config = dict(
    n_layer=16,
    d_model=320,
    n_head=5,
    n_kv_head=5,
    head_dim=64,
    d_mlp=512,
    vocab_size=8192,
    activation='swiglu',
    norm='rmsnorm',
    norm_place='pre',
    norm_eps=1e-06,
    positions='learned',
    qk_norm=False,
    attn_scale=0.125,
    bias='none',
    tie_embeddings=False,
    parallel_block=False,
    init='normal',
    init_std_qkv=0.028,
    init_std_o=0.00492,
    init_std_up=0.028,
    init_std_down=0.00492,
    optimizer='adam_variant',
    lr=0.000799,
    beta1=0.95,
    beta2=0.99,
    weight_decay=0.11,
    lr_head=0.00484,
    grad_clip=2.0,
    warmup_steps=407,
    schedule='wsd',
    decay_fraction=0.648,
    decay_shape='linear',
    final_lr_fraction=0.0,
    batch_tokens=65536,
    seq_len=256,
    doc_mask=True,
    train_tokens=627900000,
    steps=9581,
    dataset='wikipedia_en',
)
Each number is 500 + 40 x the weight over the matrix's rms, rounded and kept within 0 to 999. Layers, rows and columns count from 0. Numbers have three digits each.

# layer 3 attention key, 320x320, rms 0.0358, rows 0-80, columns 160-239
496425559467455430488483480499487486574421567498482542545433388474500494494516520552466554569497485504552471491505521424527470501401528495458518565535439499506523482506520474514457536407470569466428571511481446516507477445500502439553498539
488432516489523485511489477538433578470467425569516563536448436555563560530465553494494454490513480485504452496437521481483444470514470562455489410514476549484544546456493520505524554460523499460512521495506558510526483505451574503488558519
568563483493493569421475505562503504432484450502437538487413473500490550506477528541433477551542546571380493471498515434465483570456506487543441441580376562540541570539496527508454468468427448496629433495461480486479461453520495412476579530
505489519502428544535474541509524446526476520468522565433468429520501496452534550529489500509519469518473486458500478447471451505545450489507480556490412452550511449543506508550523478458524475518489481527496452402542534520530503427503523490
630602580537457550482449495527573504525438443499514459474461485392540568446492524526484539482445489461517480451448475488461482533578522493479503460514403478452502492592513475500528442510514440551515455466465434454508462470490460457483571447
538499402577522513439510465591540506456426504602503516514506478509507524533550486468537486458479526486413407450455477537471507486564436529560479585451449538431606561524489463459528480577440482544470509463506514536498546585510513520479501471
582468466510455502531495470489426536495439452502470540508542489427555487481452487500488475509532501523469432461454497473489464513494493534471532490509598575431512529499514558556572505521491543556579425466535531519483539525520460469462506534
547400431500631472444561499454487571463486510454456517556429587512627545444519466461526513446494512379535491502514448499505475494533439444499442420524531526515478545512489444473463551580559528483486556533515564516466469500452512522478552519
445483603460474554380579442507508432580557504441488541536515460497547527530519475502522406439531472487598599477566502531533441513562534482491481492472476447623365420504473564427530482504550506459545511486522519436441543488502451617457478497
589492438500529523495469484580481521500446431552486560560472478507491518536475523485495376510542520494462458512406507530413512469536518517455514458449512530421552524449498496437485517514431510481484481518448562535434509546490548508501506527
488417503449453482563504492511493549550464508511526510474425503580513472465567510500564539424569453469424479527492460446534483445512480521469480432601458510453591484483552493535472610507634473513544505576476434472536480518501622487552570505
462453473490536553421487468506492406495608560493482536487420597587488481419476486493501415516491469452456512557580443458495491447516451468561432483482491476521565517534528553419499488559558486531567533508476473494508535491502454468441431417
434529510491592485450542431351447457517611573457512462557467534505549371458456465507466432457511519531539480564549478563588502561458509497442469526507504560503403439509575556533504486522547493445539437443544513541505466521429496513425514462
452457412503469536479475432489485475485549452503463540576468500538504567475579564493536420465543394413449451519520552507553568446486444522443468472590442457612536411434545512540474573629508534424408605513498389495530555547482528565450491549
467471470464442533492518475502470366513591552526434564546480582554513526419439549533467485545499489507461567478521546480524460451493503508468534505481501451506462528522476538579475515534473506482547574532471498407541535487496541499403453477
539410474469589538458488466456496418485493470464439480513454560468524539551452493451508416488516529475501531547529499525611587519441570490525467444515623517495468520504578429456464549561499565476498520541514521502567566523520516559442461511
450484513485484510502512529480491478500509532492521485467517506567483443529531511550529499532471510511530543506575465454479519569507520464491471572521436438486486473552492459530491445471522461502515482496498441458540460427497450468532500482
529482489509500465542532485467475523458519471510466510546506517464530487492470525484434504546579536491524507448489485491500457446449509486501524478503597549494495566473462515451510502514466558559532476430512518562513498552536497450475486503
570508464554520457523485454552487512552456491565469538527477496475478537555490527480456485499514511497544486514438516572451491479527494503433544522440516531468538537484485557463471503514558533490486417461496537571491530568459534551458493504
548608452551548443513466542530534505482466477574520483441504526434500543439522554445493558465531555518410423523477440518429466448499495497490483493449493575514568550481462442467463467525520544477443448458528487564500486545453519487531531463
509545476483474548432560514584511505547576468491469462424553518572456522458483526548521464473580476510475575481506437511473391548471601497542555557544364524466583489484566473562539475485579414510571446482486464419538522477489455450439570391
511421459519484568417465482524455464428546523454433557504516496520481503482464439451462459512430561370449535488561465440524440456475506477557462518571554546473463460543445538465615533545446424508547524494500487441504548520562465465490493489
494492589433481528496485541480537496550485534428559447501573446548431490489569509501553512474456489418547543439539508490563506505516531480504478583487443528548469479509523459624478534457521440455439485528502479431527476498457488488556578489
519551479493566517537435522561591520486385482473591520408487523520427580464518550481479535492499488530467473542462448514467519490522548450459546499439422492497561483566568400515432546466563452555375426531415480484465424545439457576574592535
506489504507506374456458463609558489451506463546520538503542504532546570545457486518529489412506436499510503546451481542552445513562519532520485528404501440482556571510547501493508503507523549505472489490430584495380499577516502498499468493
562562552538484472547550450445491498480507475567557438552553531447439551495477511441448509561453543497517453480437510505571462483434473481571545576484589504476581512387511549473393482473373556505567489508488419480551487518535570577436466549
490467550551461533498509506477499559565518570510590475439445571558471485453414453442543493545486494501499473504525424490522575471546404485481443481501495521464509435494493550508517521504490521469533533513486473529435500529545505485517401449
477472442547517520501438448468509504524433514536504480406523495493512576610573471518470511447454533527516499527430480540481447484558538550458481473493462536477480498581406433484549457612524530525537533480513453491455544497471467501545510463
553565508548572570558413420484546371485454437469512518487536492421500581539463508541423494466476458559554495487525526537430511493510610480370579533385526502472487458551457500526529501562499518518359456510479483487482473525482460574513470555
504514479491483573517415487602516445432512395578357629555479459464561544459472559478474487535459494492513482514471505462386502475446504511534455526459544502487612529502475541544516488524506520499481547532480525519482507546498505527466489458
497477530449399532502538534444574482559607564453478485470479478398460459369532470466469579554506531516508580472519465451485449441497491456511485543542510490544426449498449602472474514513551523467517454511479462492429451483499487455470529477
550477463492513491499464492492436517479505476499443511538489443487529515484449464458457486507524473490483480535499542504459485447496558591498449450460512540465499525408468544453492512527468547490560497466517539572452506599529535491489525510
558456434559515454534495500524485467459464464527500480552517513481522558518462504468449471410483543498464532547452561527511506455432529507517474532484515525472511523498544485501504547528443494518453496501501542502529514584454556550482503467
498543559427507424465464484510536507547476503516506491536517473453398530440452488437556503534553548485415558436482515583522458523541539568501546556489513469488538551411467511494480553478519547517422451449514491504528524487597550556469477518
509492512413496541449596527540495478494479494400451532463540531495507505448503506485466587514471544456485550523550500383522403505401548478461491462569484503547394467467508547565493537496511511508518499521436505409499507462477536434577530552
464472524457500544474432506462529565560503518522514475484502468511478491482569441433522537481512543384467537541462513475578485517471461467639473466499481495451524499605522468490469512413538474583569626482501516532437471429492491400535539436
487531580513461481400504487547477485572607480490469462486580533493599490554448495531563459422487505407539602491556488460571534588509523515492528582479475472479457488482406499484550433471537545436536565509523480534511476449527511511470477507
564503480521545477502467498604467516518441434543475497525511458495504561535418535448460481483554505489461438490387497475465458450550520560423483470475519558501539568443505493461491514489472558519470470526475568554457503569494531527481512505
452481467475461529504478472598514517554522496539517581481526392497471522529580463547518458395544638445551569482544504483461511480485534441580410549601415522550463468595491467463570467670581502444521535455499581476482470442485489456481594557
437585559487506500458521521444533489479585487418518450434456491509575395472510451520500478470478504517470534563515486465524520569519501438450400522548518505527366451597439478517438472475559414559491456467497488503499425446524441485517531442
569498414544513452561480584416485457488495495434517487521548445467530572485546493460525499396461574469528476511497515509460512459496477475486451502368474471510538518547438459533451467543542604590451494490527509469498498545481483500521558477
453468549486510460462565472492478521533480551468571492427451544571491443543541427519548497448412510456487535505505523587487543499551478412520459557440531486545512447547598446533548492445550478527494602534474603497484520478485463533579475534
611441505505509490497456496590458514468429398528515582519469463487517535518464563492500437496538502493506491424435531486444494504517490520430514473500486490478595574457495482512481502504452458489515509493469549521526518534511523485468557532
442434511504539516477473391495488456491420542467554481566538450545548490626445503512504535330512468385545484460462490529587574544518479521392543432481447526513482469496524477530510596511511526548436458533500497481449553484525444500564502532
510486461534446460545504461483447609498436498552480514532533475459520506493455501496455487511566462533505516566418535555466483439480484552486528478524568487497455531518520557457488484480448529458521473489526535626460503525511523470487500545
551481492527578519508412504563519417454482487565498485490546546508470483535404556504521455594469502577453447491481554466438443489548482542469557510457482510405516569482485497478512455506428442482514401553474492477543511550419501582461458473
530449457472520467459581451467428546488510452501456535553572554490533458557475477492540458482562577513498528462457509498523437530472517545509556480473511454495459558483497527478530570485523536537549520470471544521538503549552569479501469478
489469440521528477501509469461537519478494460494443484492449530470529481489453436488426514491465485494433526514537394468580492494494514473459542490541500498549420462509513561471539513596551537508472537522496511529485500428519462494441482491
449558417529420498508470532547484593537515409492473461518560492507477500486527565418477469484397606512450461466540524576561413495513515543517513570471597437396493519445488523511518486556483548468538517436519511484627514469533544537455511391
523588539477550464492528442521601534560426503517556446451461568455427472483561501486526522551504597577441590437510468532466498511540462503556444528463518509440538566491463494501505512444510450523520391514506485446455514489573501492518512471
577469441492557453519485467543467485471476423544490569499478491477467536510441521447469493536572495513497432528424527509444493409512533567499535483456495550497584570449477526473534528480454571496460518493457539538483537545502481567484531525
458440569528491473467506472443472491554558565503539471485511527508535461498548478573535567461492485469552512499562505499546517521535494473532502487527479426484479470508498486547531431527537526463488513505552470446501454439532442531528509510
536372502470509554489457508490454420514503468573433497635434458634560445496517537524529464533471569391564463403585559573503503492506435457491498512469465577513538534522544558510566537562501511488505511509506543486549509486470489502496492491
432534551501445512455485464497500416521538508472525442494488469469535466531535434533493524482443507488519564489541528557563505550482532481498497576528534459519476457563568556523479440480507501482472467497503474450540444446514474616538549537
546474525521505518469582494520499542541503441510547498496533453499580527529498461531541517400465508465493462402584502429525454532523499471580499483602425514516450539512554475553499467466510452488532531513539492496488443487546504549400523495
418477534516420540477558553494532545522518543435495494517537528445519423442574481510462542535449509503518499460601470402544447577428494488580465501510431419466395461554458516472520480511513506495515494468508455409497476479531494448526501471
550506557492463485493448467468528492529417502525479433497514415502506574518540508488478535462526588456451468446458566462477515559576438529548500473481469542448534499484553427513478499480471503530498431482500443459473490530512518508488511448
416546518473432506513538485506512491525531549459494511485533486473509476510565490531536550511490488495545575489598511518513570585506509447504487571588487434535455457553536488597491473507569480526543523536550483461539490440490489519482482494
543604458505504473498514535488542525486421446533464475461543521415537544521519515474458480527479523519502525532464445502414475511503509495422558516428541610470510519515404497518558478516485553518488460452542513547494528570499514471525453509
495505605529376436476494450469503501504433518516558516450344449480478487541539483503530438431506478490544636418493468543520512537539417481496488488424448410467522458603508431492445447380514432451509472566446478501359553479549461496510494502
517476551519525386486498476487555540505398484500573508507547517453520445597612515469431551456441573503455516489477406557568436578489474488533533568435558502464468563564529459483468499497451525480497415484466517510562493483520481599535488531
469439467480544465464502477535521411518487544455520535487550447523518404514541491467507495453480459473543577373501471556568566568538552475503506504420436498481599467503489457554487532382515508541511488641444552468481599458533448506492501565
580461454509534499505549530554451546500409456562458557527465469470519543564489544544523502542507439480479527443492414440483548496533484535463572424523499565503463497532502460547540519528526459536543504512488516550512491496486554493419502568
512444519587492504513560542389348507541559458483447400546473474493518567488391529506480508499506429514543516469491525448483514434458469535499572443476464535519500568396445461534515568526421504497571463597517468525547469476467505558409474444
477474508482459509478517482495550447501511523509475530543519490505498477542559551510511530532477490494508502504549510508519555556496509498497507516510511468540508501547490482518468496466500485483539543499493501497518481475499485485473436519
522499514484515517490478502518441543498510444485491488494478495468474498479469493478485502500535511521491528493461513483470487438497513514540484482458523520479491487497494492506506504498477551534472470513529517516476514544474495512528497467
497509488502510528504501474498514527478487497494482511563498486479525512520472509488530510503471508476501461500509494505511500530495513494498495509478470528487486532550497517514535479550513494481455479442508502488510452495504490503510504510
502473527486509495496508531502504542535513461506507524490479503512511540552504476480511477494484506494501492507508500519515484489515503508497522489499513499478515490510512502485511488560492504486483485525477514500480495490508492475499461468
504543474495452491488502472505515509544506466506493515507500538496512522485510474479478494503506501486497488463494510488515477488500519499466493507505498504524508522474487496512487482534464458537489457474512505510507503506500511480475472495
520521501528517473544491474474473530500494502492527481498500519515487508510470472458501497473511526493469525503471500479497416470515485498479499451463533522444487484463495527471496533506475506569455499462511510520498495525509496487502519497
525484548510510513498510482484480499489491517507502506483505495518483507509509499505511498482506508481509485495497506467495519500513503503467507533550542482523503465482493505470508453527478495514518487514470442511512522508477491535503487506
540480499522458487527513501484466493502529465517477547471534509493487544478478493529519505492465470499497493487504511490508494516501470475513484509508454497511495500461502482516503495475521502483476495471478540502503534496483520491542533507
504526491511542527471469526480517524487483484493499501473509544501482487517506467499492524494503508514483528526521476469481502486489479498495508472470513514484513515532513503491464486467496507515486481501513474488475526506510481480492514519
488488501497495506485516508526479496472498499500503497504506507514469501452518527486500485494494486490501500472511467500509505496511497487516502476485513479478512496530521515504524486552558482516489527482523495498505499490504509462513531478
493494490510499494517474487485514527534533510478527478514494529485523506469514517483500509477502507494529485514493502504524497498500523501511484500512506495501532489490507512502501478457531500498519487513514445494507512526506501499487438463
501537500516506518494468528480507513500477509467511496491528527556510522515519485521486512505508468537486515500522478508490509498493506511488501519504473463477499458508485468508513498520464470487505504525495500507488486502507518458503453484
490496474499500496498483520507534471494490517520511532489497511481511492515497520505472487497490498497480454493507464477491509513522498485490522486514476495534528485495502473517524475524487476502500476525505490504526481488483525485484478513
489492486509499479467479516486477508486512513486478523476494520510498494496495506495513538499440522529497458483507511499492483502517494483482546520481508516518491515520522483538498514519492486501520487470479563470514476516478475488488457487
488452523503519494508484502512522484470519499490500484503506500527508550513520486503512534510533490494524461499519512512538458508495497486510505462514523478522518485470499519520502496495499509514475529518504497484492499507502531490505488546
483507489482478514471514507475455518505513497512491504513505465482505457518500489509496451490483513491506512535507488502515494531496509506507475512520498488488473474495506516501489470464512479491522513550518526501497480503496488507522461467
472464513498502470515508514487507525527492507499516501487496503500496512501459510499525513477528509510493511466504500482498506502501475508503510477493491496486514489480492488480524496539518515501497495511473484499502503504504511484511503477